From a checkpoint of a small transformer trained on Wikipedia.
Size: 8 layers, MLP 704 SwiGLU.
Architecture: RMSNorm before each block, rotary positions, no biases in attention or MLP, embeddings untied during training, normalized queries and keys, some layers without attention, local attention windows, paired heads, shifted keys, norms scaled by depth.
Training: a variant of Adam for these matrices, 3148 steps.
Each number is 128 + 32 x the weight over its row's rms, rounded and kept within 0 to 255. Layers, rows and columns count from 0. Numbers have three digits each. The size before them is the row's rms in percent of the matrix's.

# layer 5 MLP down, 256x704, rms 0.0955, rows 0-157, columns 616-703
105:140105140146105106117170133091095145096164135127076132082178128072156090153134103097069117080107132135105072132151152128148155134133104079118146148154182121131176142151070122122178107162112096081096133119148124138133170142107155158093196152126181174118140165117150
093:123195114101146119210173149093109160167081142117091149122108173103149142144139124114138111118124124131089056119133107110122170148095045120114134127133127112146111128100148209116173152134136167130079128143124125123094144166103176130124057156086088147177149112181116
099:104152176119134092106137140192133058178184123159139081112111147104142065191168127098174148146175099098143108071097108102167120119161128140050089096123133137124113187103120128105096194100145115177152132155149196164113148177183164135074137091192152180189144140097133
094:155122155124114075108112155117119138055128169149086148124094042144130165087115167148133190133081113130154072109113150046050095121075153081114142153075104156090133148141141116183173107159115147142138085122174115093135137134088155107090120052151093129062137085125118
100:124166078163090120121130184136149142187152144081163147145097130100128158173091137176073100120117174112147120162137092104112136161123167217148191152209122215102150138115112132110151132184115113075136145090124107154182108154146056111166110058116156117179113127103174
095:159150141089147046140172191114174098125147130133103203153116126097129123131088130157099141140119171144192133163157092127095119157114151131105045189123154144117099133131103106099105159090131087118125134119136108126050139099202124130119139099185115145100109163099148
097:104103147094113189051105116144159133112065173077094133138120116084157053132130105157150104152048145064160103173094143172146128132103149081076091091146142089133162138128119167108121139195113171159124141096177079150088112150113138044093147160209104123098162113149118
097:086107164145109214153155172128152108072130140125101140119142167138128107114176126131115154140184167088152118103136105146108145110115121115192172113127146100159159097097134102121094124071116057108141120135219175095164182142094099125150123111090166125127101098037040
098:103102124108072135121131089126145114099118153131093113171126106117131104124196167121132122117081092141104118104174126146093073141150135143109114108137180103138136168166146183111135118105169108088137073140164087101107212114125116181087129098092159135126101089164083
103:168137155172161078062119165149122139090160140161101164148177162150142207178120096094085120151130110128120126134103154107124131133107137085166121132128121151144080184092125178118123164093150155110136075079142146119169084086071039115106121133094079098118119066151142
093:097144217180110172130139170153119143045112136134123153160126113093119120109119126144124147127166160173112103117158108188097114156101105138091155186152062157091164091118131144111152182125121177076107117127153140137118142176116170167115127099101156102111136127070118
099:177154136118120138137117111130089195159134118142140171177137157149148099108154142121106116138167117113133072112114137074114080138126143095129108108149117077127122097152140114109105118147095173139184097117094178105068150144101133178111218167175099168152051131138112
100:120118101128096126173115096095131125184115125105148104158113123144150129139136165132117137134116106068099129100040135148164130137096074129227122000126137147087178100136081128161121094108148147158083123100138132118084146150088102147180138154123131119145146090057133
099:162156148119109146112171127091130139116202153163116183095141164158120111141118116107215118175158108127078056160073101100091113187133084092082094090163129135130130151109098095166098088129110105169153124156149118164165142168157091082101152093116183097109100116187156
100:157108134128039098089159076115122124176140129174120129107148157115095117172145065108156082133103154076097166110145148135126195139142125110182135140088050117164115103078089178115108085069110187094103155200183137116168170160070160124165116136103169132139151127126128
100:170106136135122083134112182117149120115123123185179110137088102167114122123167130076180108184121106103149104127144136057048108126103097175151062105149141155224141163099094122152117202184172139110164112131165116144127111173115077137113132096107087068120161066162119
098:134176167111174155140141118148150134111255121077108172197109113150126090113153094092083137126152116121123114153119156109097115162144069161097157105162188108103122084155142118144051116136117134200118132137113184156167148139097166177161167075080099096112074104149159
103:166116085113136156102088095142102077124142122145134134158175127112161128122108125157127076108181105150131131095116164135141156117113163191092150127102073178110114096106161126129105147132148171094121123102129115160145081083060151162135129113157095142104126103206145
092:139113075160158241075157093128094149146148124074105159077158117180104061075110133121188147131119129144136110117127092106125104130147131124143155179141137098076099157136145090143120110094163132199099194111182108131169121126111114162128169131078090131161118105111102
099:132130069130133084154158119054128145157135056154144095150112142111141133161122137130055151131108115196126126143106084201102122112147117086103125108110101163124130183105090151127134116131079157129125099120108186188157128162107100149115160191114076107178101073167137
095:099122139058146103212180123093121165107128115165108124151103128133150149144172130187111191122097186095126167124057122196126110137156126124122108087169149130127121207131088121113107129094122070138121095070118121190111196112079143128179135127117164143112167177135145
091:095178166174091101078163113149105127093128093093153146129171110124127113146098170186071187171182147132145088154133125165096095131139165113106177167102140102157150044053105166122157145105131085156181104142145160101123118130124106123089130166134164082108108167169123
098:160064117144125168176143162081132155096131131128104154135072092163100092124113174092193143154111124097124139143149168119122112163176150161149099089104146127185093120111172091119114133190128124157077111198090044138121167135094115153176076154129113133102114084149091
094:178129152103169137102106109153122127099123128075117119136141141105104165142180133153132142133148089148099096179062093145075121153096133182119102113150085163144138154148115171216133129087119100087149157154079133125082131125096118170139185134118152151112119128132081
098:163120126113102170119098085117172115120135136150154096106098137133138170116186089106129112150140110178115045143149093090129091097083108110173168119113169160096097070158098157145144096131130145143101108096157078141094058143130102172111129108092117191102150091096161
100:135113084138120019083110108122105130108120068154135098101172138099132124165134069090185115182116070164143113149140150103125129097150157156131112133147137158115127099118117109115125115093073129125170125176119161199108165129100180126143151107097178112028118086128074
096:165123136170180112101057130070109103094121093035200095125189143124086124122137087127131110143147110162126101140168143114142135113109132094116115140129067127131138150110064130168148156094117149126218150154128135183159091097132142150152124138128179128084112131190117
098:111047098157108135174163107125109100126124105087112206114133151198110113115088088154139129113154152139153160162075147170165147154149118170104113063131160161118126159159117159136126103049079115098098100104124124120120154088126120141153146155111133141133132089085125
100:125072127106158144111155193180122151082134201164154169114127131150156170137160156179147143141131125114117069153073174142155154109132138136113164116104130127158132182140107112160080151204115130112025080147183140099111127177157106112188132155159170106190091118139109
103:160120179139092142121114108103121093150177130075122062111146147120159121178129158202084150164095147104141175063138094155123137089086108118188184085116127106115110125144144110092130132139129095171190072086146182173149070112109115181094103109094120130133127136116141
096:137118148143119160148086164139112066128116128145160138127102153117135137144128176091140157118106167171193128146144109132112097183170024141121077077115137121143122151093159105092098127169183111171142152114140103108107108164108148157091169134125130145073082182081121
095:134080148176109102179100166103164073149117130121135145150115100103166148201079194151131165170174150114122112160133147104114144147121100131174133093119068108160128072136165098157157169151111141118167129072113132127092112156135123177084118085150081102159139146154140
100:137198114155128138131165106078108084161091118131100149107144154127142152134112087100123113143155075157136091145100110095137126091082152131098093097185115176139116096152192125091095027156146129104157141120090173209107089131106171099078146170131115113148099133177102
095:109137170183124125106130100116156154109126126168159108106118144133096152189153140131144150125147133103177062158093136145093087152113151058127105162148153172164154123094105080136079100099163112131055093151102119130140103099105052077121122176116063148128122115098159
102:059154135127151159077086092140109138117142085169165146145123093081129193189041133131135157119129187118131074145127123159218099126096084105168114218158150135153197116117111137116093123137127090110142215151089127157153132112178133102153147145072145200138115075171106
096:059138128160139092117124145098116133153100131111129172163139190129152196148101068104112139125099147125109204142129075082047126209183121137125146150121103112124125164122152167129128130194115112091087067108121116101167136124171090151121104144091106118121163127162115
093:142077104137107082119131109087130101165159151172094135100098141184157093052116099123081121131112185108071109145183117084132109125134081171113159180127127083131153126091103078169133123131131131128136108098175109053104129176130149118121140127143151139124157128111111
099:144117148074134070111106091129146142127055104050111125102146122137116175178132115142164172089126117154169152077137169183153129126139121087175190151130134121180097123108107163135122110087110175088152110088173087144169161139145166109133146117114109154101137128177093
100:202137151178170147159104120156135116104096128190087141150106160113111074109083177107088161135117096090077095099151096125182140156079129190101086094114098144124160106126154133094140120086124100100093138113163135141137106095124126135141113082049110114097097190152109
097:068101115129140124138142140068151126173070061075135122110151107132169153144135137183128147167081092093086158110108137195117166062080156142076046114109133045054127157110192120124083018127148157144111151155110108152132117120112132145122103100146081045145130147147075
104:103190076087086061106123132089067156138094162103098153145124078137152103171056108115113101138114105135145151122096111144171130154110113137110091129126116133120097136138111088183115185088133112130127206151129096176132115162174121107117134117105071141126089111094128
095:077128081156144118100195104144178185152117162130111138091172131171138141179058150133057165088147117138165120131136120160175132112151128168101110180150176123137174100165134102075104136123122136120116133117132126165203099113128115140125153141113132128129130114087166
099:142188106164090161157108107108110148122133119090158082161145052118144141113063135066081107171186137179196097144104132152102140155085102145114142083100165114157116103109135150120144112145128107180112109118136132178150100121149112183152134154139117167108160154140207
098:118118186115150079149095087171255107175138126101111122077079148088157106101091166145115158098163125096131165142122127086140142091094088112049180081118194104155122118135130143077083135102123144080157139108146149089124075081106128118136104143188111177105093166132109
096:120144100080109119144143154125130119148177202091166117102152176124100129126126127120115137097144071140190007225139168121061150141091122172170095089112110145216110145108106166078127147143122132157096118138092108136158062120171154128069160151138157158109127102151165
099:094160125064162123189099135053095103120148110139155136153083134136115108101115181078061093131174081121157108144149074163178148144158104104135193173127193133136136127110130118097168144188165124117097128101120117201090134084138152099104117169127144144178150111138121
097:201148140121162105147116119117105150105119087097105132185089120144142144164105121138102149121136121121100114203153151167120122137126110090136149141146076133133098145183167085099136097122101082127223098123132157118056163103181126166164096086108185119150196138183048
096:135133166185104116122134131143094126118114114141116152167134142144150086147140133135121120088129122137165181163071126136151177098159114087113129178119140205119165118117098110137115080165106082128116098111131090174132132120150061104114116147129124155152174115153131
099:100161150090141111094140126167132152159090119185121136062105161183163132148152133138130079079119138133154154131132125175188138115111176158091083152153150042136139156094150153130085134167140131125130211158119048165111145158180166033110179147138161129095104087152167
097:138168096138105187121108158151115133140135185120122094115161168144118116165116114092146161148092057097142194134161134158140168128127130146106110138104130111118123126105157203149118144130115094136121103130105138205115144092075121129112110165087141119123161141190091
109:128147124095154155099158105143126098101128127164127063153119096114175155185132135120115118083148099177128078141099136168063093106106139149092143058118144107084147102085136203102193145086135145148114114112125161116121134122142105142126156076139103151171172142125155
099:101146101092137099106172078117085127101099104125116119137142085110171121150195159177192109136181143111142118124156097168164126135156109145103127123120113111161077124169155126115077148126126111170078101098084095147119088120070124081063136163038141111141089160145111
099:138095074150189085150120102129118147073144109188123103108139163115088110083217162129158114125109120135085155140109136157111089134131139136082110104114124154089067140130154123146155119196142140092183105166068134103106147161136148148067096116095114050098169061119121
099:152127144094144165139141111154114137121130195109111144088146104119170087148162127088157122088085133133124155183205127150147146185081137134131049108139116140101120162098147137150159144106154111136121198114187154132157094171132141170151157161145083171131142144097127
096:104072051129120068081101186136059139119164090116104128098143126102122086141120147032095085188091169153135076159134166125139066117084076116147106161100116132123133154167116126142113139081119192150117101138116134090106101122111133115131098109129117123127096137136161
096:138123180170132153112110102085122152093171154181135198097183112076084215130090124175097072152101124137115104103114120119125115127165097091138141160105147213074108165137121069172172096127158167148150104117098128126143134136128105110110095080082130093067112150157092
291:171107136083151117107186135127173136057133087150071104067134079149207106113165076152123177164141176073133108136077186146105163064161113127133093119064149094184094085194135156159172106142165112176152107133097170147161122148084152112101088147134147127137135096121067
097:143186189107144096184092133171133196182129142064137166164085154147123138058054153110179126145122147117077166136129173145108143146116071106103133140126127120191155136132152090116129162138120059119143147134101124114118178083167129077114148125132152153076086102052104
095:100088154145094123169154083143112190126087163125106137114160111144122148076125113092152134161181158096137115143111125155154126071144112116109180098161124108210194070139100099185097143177125089100180191146200156145140098080113136125083149187135160200094113120139148
096:071138141132120129126085153127127192188148109138128104078192139138148168132123107182115181146110129150088164131121149149128111131152125075112150090125075128112101146132073117193072099093128074127129143060113119105132097120153111117173136129155090168189104107132090
101:141142062131096127107110114177132096097100153091167124136177108102118135108118119100104146165158123099138115080122098078154138153156084120108158081195149191148130110105163169130145049119184153161078179139100178068118088181112077116155051133117124141095169196170131
101:082131155080131169113184120147151126175170178141124169151172132103097167089108145170109085159081160161175108107117079156097112111139062170116102149140085180197170067174087126134151098089062076064080092110121147130108164114155082169216158097170139128112088162076158
096:112126079129124107080078089127111104139160119136110126045144129161172171070146132086138146100091137111140156130169121197123137160094107071120158138169166137147116186110117110170137239116096100088112151094106088164149133158098085120119144086072116126113128111144119
097:061136136187099123125152189080176129099075136124133166117144106070156159145112120207099123119173170133130143166144099115141089150131099091194097133122133101134059137108185084177114150083104080095244174131160088148098062157134150182138167119147122155114117112134121
102:104142082060173194118156139176120111154181121213082129127172131138096108093161125075179150038134131162114140111126136086117102085172165159145136148116177100117096143161128121095177112172095152100097117188103191179109177126153090118142125097118155130134152096131141
097:208158122078159109159112131160137186086117131085091137156093099091175119110061107091099209090094111192169206165154130096088120145076103105148191147145117144146121077122074121117102110139142115136162169111122134104062105172113158102097111109164090106185101131101125
097:101136075121125163165146098158097141050174201131076149093131166096141119112139100162108150133132156141096105164042168166119087160169059133143147080136117112115065115164087127115170107114078151158180102166229121112112121069095110111097160062142104171073165117117134
093:114083157137148135151182144090129140121131157103101138203065139103102125129103096110114089139165136127124162116116088130099151141175170201171115188124123125152082171132162146165139110131120122111118121101121167081177094168149149113112096129095125123077105109068085
096:164113151104180149083134174161077117127054135049103146134153147103133105156134137192160136154091128117099165131087125171176139130110138169093134189101070109126144142142135095107140143111178067116065139149157092118138138117093111129149103166088125109068131167085081
094:171145091104101096087115169155128086139173134127160074162136098153120086126118109127114182127159093114124111130098148117153162126160062095149086161160156094107117167080080075118117162063137192126146131104103080161122148123115143150115139094178153134129143162172152
100:114118109138111163109162092098150165155046129085131141108148146134130117100145110170194148178135135061129156183132083165124160138140115088096187085131102146142119140118109138150075123177108096105133104090107170171112119048170138118170148162108150144120083158114106
096:169171113175138157165136132128073113122133137187103078143115142192170172172129058108120137153139167150173133117171075126068170173154176124084139184122155136088112143116074064179086162115143143177127087175075126171136121161071095189095165112117123124120115106132151
099:105121100125132121120152145159132127178133097119097130164159123074124096104104127134121132102154133105157117129129141107108152173174117151098178104100156137141172144121147127091164132129110206109068077154167093102105156130098145132084139156109127116203147140122141
091:097071136135126134164156128096082136135110097113108116115087085180113142052147160109193103144079111102078125117130146133098105171143132123112128144125180078140123112160137123119125103125105133078159154132106136111139098113095157144144143125064137146175153141022117
095:076129059093090085088130187160114157175099119136115161124210150136129182121158063087080121150096118091138133158160132201152157142158130151125147143195052086109131165105172117070085111175154130111009138179081122114116189156129142126160146151101138181119139134194172
099:101112155153121044075104197129118143131146101149141106140113131152145159204036186160100093110151094117156113131167157122122068163110062127157118111125135150128146142104123152173126111196149065114162084137144178073118101136090120071069148144163094149158129120144140
097:134059070186144086120159113141158183167096178143131149123140172098094133153145084151106082098165143183143107108183182076130134114130167141087184119165123130140158090095094200131100155136082126128078094110140150186176106088170138135129161111123164165096164118121124
100:087149194184139159139133074190114090108118147149143092108136083116153070135053165132119121113129163107219118088123106086136120102106177101133109123153135169094138107130132112149084128112108113123075199098142136117106119100155191141169154141151088090139054164095189
100:121092101091095123119158079119107134094058111084152153108158190145133074108084095113057180097095105118155197139098117171146173101115129112102136101140096137131174112117148121101173102140094098131088100120107106206178134088167125061165159136220089099112089156093159
099:132113151138041073136130112015129090119146131154080109088147119160127120140122078117141124105121108099079137155140114158114134174110154116171084132157131157128116140130109134167128157100181084115164106192145139181160153102052142144139100122121185066121137128168080
096:089088145184150126095103110090116143143112116117113082080157104110183189105153171101154174104184120141138164127104112101082086114066162139161131161144136119132124095114093169153109133139129141077103172136155071101115129146099101147145097143081141126131047066139170
099:130133113128154131153098145116159114111181068131090108181096095128122091119109150159120096153124140115180121130148140134134126130160129141117124092175151165130135105141127130106126176136124116179111151173133080126137130104145099140115111028166091112152149170130102
099:107161104098131106096132137104090186134162123184104075187127143106155158148122140150163096106144136136180132139134168139196185144140076111109118118138123114157091107143164123101162084102075143100098133129135085135150106048103191159165127143111126064124145100129115
102:080147127128111114187136188108120120152062169128128127152117136090110201160099142123137120106104140115085096134140131132142137120135101185091119171120157151092146095171156138109146123149148140150131122112115121132239161080163119144155160093098141124140163112172127
101:087073122129151123185157175077125104181126120099096151138121127154131173136133155201143164132110115131092138143078124115092108111101108076078108165125107129104080113156139101079165148171153144120134134114162179092155148127151225176095160111129124148128127116118136
103:135154095086108095118147102177126106120091100126137175145168170058109180144137095132123153093122140137116156109162099105115136134162090102133065070123158133147121145084114181026104124137130089078113109146088083175136102101145137165133129121170119163168143079101156
096:155163159144141107179125099144146045113140146141141163148166151078110155143078130110092089125123131107129140084115119151142137150117163106133138171132150119125114139054118168147186148107117161124105070158171139153108111123148123212168141180080116146094101175104147
098:141096178139147098123143171124033144107084130140130180190135117147088138122119152141118087143173115081098202082165171168208158118099142109015200095113133175148156159162120092087162158072120165170118124144143154174112169148109123127123119151136086106165111145132139
099:113141074121125128087144168131176089117137114092167115173164074160159146198095118153114163136091133122136105143117094095085189134065148096156102218136135108146135171123127207124221083133146134165154180094112123107198126173192114148142099142124160174141142091143127
097:130151144123189099195126072142129118168149113115123101138098111134129122206143124060166170138094110118135112122143091121149152102099085099086118194122079133107101159114172118120121067134103145137117056100090133078103067107162161145112143151110127084131154093163113
094:091167116152133170205137088153113099153138099210136041146056130165085111065114192090111154134170100143151100129149146128110130077133140102123143145131064106121101133134162151162073097229136159109109122006193115159123134149117106085027097118145097130118094125128111
102:107136164141127145087144124161096148125128099135167112112133115108151142150115185089073102111245116129123090170138114137102186202125094118159089109153088145129094146173141174081099169122178102142147160133168110147164114135159160142145138130074119128116132111082142
099:141161112099137112160132146140098125124148074167118150120134107081096066089084081151128157133146126127073079138135095095116108142084088096109172104154170093165150120176137110123152143144133102124154093124135133138202162140139088148094138186138173152151203127081123
090:173195094108105098152101136143101072142180065119194115126138174109044126085140130073105108139180160140147129114132138131108111124170096145124085057125124110176107200134140097072105073118125111135149128160117140157164146138144148096149089108185147078170105093114128
093:112226114177194111112116112094151137140186141116125139119103118124137107191114147148168113139123167136108132118096101061157153163162138092096145114159151122139152135096106143148123127140090120102100177110172140121133115094156129119078175090099089160126148144117186
095:171163170203107081175142121075078102084081163126141177107125132153077099106084083093146083213062112146086146143102109113131136109124102073132164064133099153115180129113108071161178117098163100188146158097165154117129082160118141079097154095079139103115139131145116
085:105154143128147128158121148149161103133131142185162100167139119138122141140182126162119136100072140112129115181103165046107127087067184112150144069155099084155116133146109102127143104117107162186072086067103116129109130171136157182099065153128133130147103105086198
095:135102187106159128122060140134131095161091133141096076137136161144137156157082141118179133081124151089117125161106149097093108139098098085127178035161153160160170154124167146149173103188138172220130124174121130105126106115128075134158138153136130092114112101084209
102:113178161057155137072130165194137087093150148198091133130107167151108091146178122080123155138156090172088051131083129108106070107151093168143108102168156098133149152070131072175082161158143112125118168106136092121137119113108181165153104073101089071091124161086082
102:088213105120107087079116163156113060134162114214166111131136115150162097173144107089101091096053114129112123088153132147139178115118187078084051186117133145205194147146128163202136081133099100163074139121151130134180127126159097123133121134110127166120139101142098
104:168165167132111063144100047140145167169090099192185113153155123150128163118106144070164140110124121141127139105110098106088098108156132124093139166123121172098117130143146107142088160132118151144071153089115157117123110163083039197059120080189100041135193174163126
097:114156108111143145154101153126095138114121151154100108155090139104164121160163109109144137153118141173150094139109127088129161148147112138168103135126157140113122116156155090134094158094098053133163117156109105105096099042082154123083123110208148159123158077165138
097:130103139176090185127138112185167191096064127138132128096100075142114185111125178118096125149130100169140073191091178110124137153068117104135083104103173124143091107131090149135143142144179076125121069092146167136139082082128142172088122163137155068165105174114123
097:132162114075122140121120078138166093154084183191170115080093129162100118106085119088141136090068132175091143149126102070117119118176191088169103123075130122071159094075120135122140170156132083142109103095143109148181177092122146146094128164120130130096148136097153
098:109158135141082117122142131126130090114070142138090134088089093099111090118110112096099202125166083119128138193142139153124140088091163103169095096133078135096125187125136125122160171172139166162133081118086096234159128096120150062146094072134187141149121116041111
106:149081080139144078133064171115112139176143114114160137105177118134188106036123139134064147138145079157177087113157124165128125108208139143159166192139070131142176090161191129129088118144116117161098140170127125113142162151100047140102187126098130119098135143174131
101:177100141103149183120068099084133098109143128148149100155128133125124169154089123112152095098106136066121099114144150114105138140145118173100092131097117129125098159171106134106141115148165194122168159150114146065147112071150093111116089114143109084129124140168108
100:112180145141135156092086114128116146144157120077159095169029123185130161112131086113144119140107117144132149118159126235153225148075141105105108128114194125156131123147086106096130129150154099072099081087089083105123133123160109083143108166144105157128142133153123
098:120061157133176076162100108158083121036140108158155117160121077132138108128114119146127121159165137099120124110123119122096165115109183136192114165161121115128124105132121122087141163083157189144147166030154149124163077158107176117167173085040081125164108117188099
100:126098210122089125106093111078120081154137134143147079154057146003102146155154113095169125157089145101134180079147152114098108103168177157119130148110194076153168158111173147105130058100150123144091159120103133193137138161176134160164131140166153127083137105140134
098:109067139147138110046133137108093151134141136170147116110118116082147210104149127142152146110188153095129147190119148159112112109125098117089174071165181170089102117125138185139102125105092121158151071179189118193060092143129109126091137094128107158123137090145131
099:127119127107143136164143155131208102106159096112148171133110145147115146113106136093131112149117128125134168157164114156129105154100129101165157146109082113106227150118079135137076071056081172190088124094176152125126125105086125147153145136091137142111103133147140
100:147126172131164071120106153108111118189191109146092080065182115095085199162148168172113142110105103113115173132131079133088145143158089102160102099160168095152118147164085155097112123136109189162159135083098126138117090083129130106055146164156112186117154082164124
100:112106102117149178111104059146113099154120147094152179138164152101121120069173122151126094129170151082114103134178143060164127163172173157083116134080148191117151135089103062107117122144117115129129089107155148119172160117114114164157173183082130194127103056118144
094:139056088166124141084177095163150105121127122108078105074076085124122141091135145161122104119096134146101141125119121066194113098114163079119165150131113187164176128127109116103154128174105118103124134094155155081142138084116152145096143130120182131166131169151104
103:132126185169125175051111145119044092138082099105168046122085114070111138129094104147142110123087149152090171151170133151184132110074132115116140138146097156112136169115127113146140122136082110129138118106093051106142127086111139130203119126069099099211117103133102
099:099105140146093167102128140105087191101057124100169202165154177124123115157119164087172144172118120150123113150109139135139099123149156072132148124125163131092176119137127093126115130115110174152088163105149094132137066131147160142112118128173090085152139134118184
099:148110191127135079112123107172144143165099156131129113145079132125108168137159143105163134118116169137181169131189155158105078134101113146134146114082209119108106098141148135123136187144152174138112119153154110128113192131142110090092140170122132084155123129173142
092:088169135081144112124106118147111214146151136142093123138145128193136082094073084140161132126055104070172151119075126194065139178068173100141133138156087102130089163148101144157110110126163185163154133146136136147099156124122153193185136063111123098159110132117122
096:110146187178109054077125089163150105139078126132137133105089147111120124162117119067135115126156136140121035186110177059129099156170068150201135117106154113086133094138110120104137115150134149088172131046166134108160149145115067152129139129139166134117097123065102
102:184143124131110093127152152083086165097137189109107138117074089071134155114112172057109084148109173166106174101183155144128116157099159139104167085113140127130113206104162126082112131186123075163138114179106145136110061143132128083115184150122173179104107198073138
097:149149175111080148133123116120101148164110116086120101109100107139134106171090129146179079135148151051194146104097100112117148166087117051055176137125144112155101218108090188059097110156110145138084070109088123055118176090152185119103138101117053153131070147139124
106:152118152127195106177134168118093207125160090141142131104167115091129115050104125150066170110179147065108117088074111146120135079154097093067114135135080148163131154145138122101115129127112149132132127149167127126100154088111147070111162168112120106160118080052104
095:157129118172195138132134128109155143107150146109132135088137114175142101204182153123167177077091138102096156097123197138178210114068165099158146166094099163104136180140141132103131162130124110151165128154162144126102080138092102098103138100113075083140094100132114
099:137135185106097129165110133141134092073117108104129135140131162103089111106090139176115156108132120154128086146121076100119120196090167159094120152183155112144187137114139190155120200073132097108176081086068151049147141093139085124099094121108077108132142133123115
099:110134130121152136151104156139131156121161111136097174142126105114117169111128152139187171106154120099123096106140111150075104084127117111120104125137157091108129127099126123077083093089114102135133108101185075157145109138076172110120152092149145103140081089142081
099:213153111115183154162090161090115176146143164105141132123102127127137088140123151126104166159165112131161127133121109092121137121094132137149104179100141154138063166091104165151176159180147128074123165144164119114109119126071158121080149092089105084131079112045083
102:097148181133148144154106095123094094117144116128121087122125114177073175149097171151110194142170095154126113061065108143132131169132099136114088128117136086164101154141150085149136092126172095189167110136128175151079099073115174144150119145108112151081135109168091
103:092063086089084114086116108149062158128099151148137173135156137108131173185102073122099110106092114139113146128145152056165186130173132043120159154099138096124127182085089195136114113121098147112125121102102074107150078159134148162119153147070152197119238074150122
097:193092129147072191081124117172145127127085152109108141140085142128155129123075092167093102136168141129160089159186104130116150116158145165114139089142198140104083148112111096098132100102173105067090114102129152174143126145145084217195158086105094149123148131158085
098:131112048194118179107108146134135044134151133133114120121149152183142183096175117130127121149134145150123091103150131125118113172165173140192126152115117139134089159120101104124085110134145139133100141110088125179171157149129143122119077125141204075136144132105106
101:095154171135121078101135130112168128146145134084143154155199146047139074160171095192130141088116172140094128100123139108165164090172086128059075077114078141155123093110147076126171093123166166098081115075143159086119173148113148162113095159171090130087155138109163
100:136142164058102164108075092147179150103129109118170100124109118142106125047156165142088108172117122132137124150117114056114096109096096109182135143143052087122081164089157122073138129182169134137126138182197168075150132185120143130153096114192136132130122082169054
094:105097131117098113175120099120043100101215111177111126175098084143118111123104150164129142145184110121097127149146115114139128156123081111106177110145043060097135153129181146135116142169097112107137223151112122105057124107138171119122154148154135121089228100125143
100:126095161097188136091127191186131129110126108134124188119149131145118174115192144140066150146150152133179066099060161114166117135082072113214094076144096098126108117135125166156121171119157107127134113144113122162158113129173101121061114073122116082185122132151126
094:166127169133132125148071153076077091149166113140182093121100112161106086103096133113223116115140181122101098062082105088100080184175123114130181085155184212142137172139095175132120138155127104169120137129155109130129184122133112095112151086121120126206138103124166
100:070097148091114170151148108105106056174090104171095137106115083118118053153146119153095123117069150118129156192125146101117138116188189137130116137149110138137123115132140103182134159146083131146128117148124087075154123116134098127140136114119109134164130126081149
135:142135133145105106083122153138091104153132152143132163101154129116158114098115133110118126086129136140080152095133110119139098101137124112211092107143100107134158042095070133128132129088138171180128086147100084147116160122037121103121133116085112126131133121177127
102:135101162070132088113164199132164120110172138138192186148135156120078077142112124118106159111120111140142146157200123222081096135125203177158134181116147166153118118122117194100122134161093096072109157155122149162175095172098090170129109113154144120144185136131117
095:128170148149103136108109147120137122150129140217130175164116163105131098064123101166152128105143142125133129163139098161146153153140058105097099069141070114172163058058099108133148113125125125120117156130136104129149105198112144121121114083144116163132070130093127
099:117131106102142123172097144165157189060134100140103132120208158073070174144122131155170067192160102123135135136113112078108123138126124103077222136136187118143113104093064144145112149166112132149141160107101174159123159125130108126165102134071107086172150137089150
099:138147113091140136111138145133105137123089132044129067157102113109076101119147141109197057127175112135152155104101170064095141127117097100126131144128144127108125133080096111128108154136139074094092142157098179086150118078132105157174098151107071093188076103094119
096:114082147044145125102162128187125120172126139106114163099131136037076129127129124064131137139103129121140152174052117171079111105171093104131130156116150119156112173115131164106107114201135174133121155099142060149150149147115099165191143020146189127124135133128142
097:112107129140170167066118160154153128093162123086122124118097109117111088149133137137083144135174171094173196207156134132098139098115131127149128080128141127143145100149153119082108124148112053197061093118220172157071090120136148113158125137120127164222145138167068
099:147067075111088192082119110116077107162100133164148087149101131139131131173092127078134060113135086190132062113138125108133094139100126163155143106152087166060142084145095082116186123116144169173111136159084123198173147166159068163175163148143188175148125122132110
091:107113112085077054084089130216123146158140148056175123149153163115116124133102089149199119127078095118141189082067159063122100111146143144110159119066150166112118094119170111173115102140110139131049116087146166103152134102129138116097161106146123120146116151057126
098:134131107112117139108171140175206103108117092110160100117196146147141150106097138086202112122081116142116115115115124103126108132120085095093123108130090105150147083124173150107171225111132101080110188140141110152138100197121118142133102104124133125131073140159132
098:108111053090152142085167105134124175128104079126118100039169069127117115102136094144150052158104111109113107116125156184204148118142130151112132193129131116121176125164128117149081226094118202139107080161117162113110095193112138144158073143098147136164179086117160
102:133106076151077188085110130157113146086109106124148231186087157103101110134127105149087175130123107133103130151120125125148130122139144055110159097135187075121163093121105119156055127081164140146138154077164150119135125179175120101085072109138053236151083096125146
098:155132133078099137157140148134134135065149105117105141071131139121117156136065072145038124165084153087174138156151173027127072118199161127107197138109128143155119121157069070142080022155111152104098152130152136085137122094166072166037108116194144083122143118146068
101:154122151125120123210108182149141071164122150172163106111113168077145211152143121189123088119133128087168144095110139139106146174143180182157108139106126162171153126131101105104173108096127082108146105122031105111081114096160091154191112118149116145135089088177080
097:132116137152198111094122155105107090127140145142112085080125192132149147101146111151099153103143112147207113066174111122093140133136062088115105085096144148156122086081124141125116141164114119134137066116109126127125147147110064120179165135124052132151117136126171
100:132127186080087093101123153101140111142153116188152109064122160121129157123081158079209185117085092138172109119086116106117073189192107129087229150150114144075137153124164135129120152094116084125103127195136107159127142160150152068125130108110143101173111138134156
103:106149138117126126098098079163103129136086147090150131096078143139105164156115140106173125140141153144155113145135133032121164070172158153143180118141107092159171118138108116116113097133144106112052134128158154124113108127125118128106105148132167081123084148118144
098:168156182126153144137138134172137123190151120134118090106106159102127148070121128152179162131186107123186112138132140091094111117088086138135116101052136111105141120121104088145076078128124121130147109228057157142083162154107081129138122211138147092122124077143156
096:157182120136123100119126154088104147097145135099097150157160160119152138182143099129136121091106120128158155080090150169108134063140155176146206112086092125063148144118207203137156150132122165117083188139116079128143132106151168128109182123100072128125119130187123
093:157119118092125166140100222165184044114144078132093179168118095120125131114100163114123151172103080128099085169075108071128160108112112128136107095157123113094074187088174102117165110172144130146114125143171094190090089156103112181092139137171062080133173167127137
099:165096182111138088144150096163148122113047137098102149113154102053168084114090135107127099121100135155128128102139065165137133115125191109123101087159127162094100093171075151113107144119108158113131094178164096095138114122096074149137113169176135180049122140088170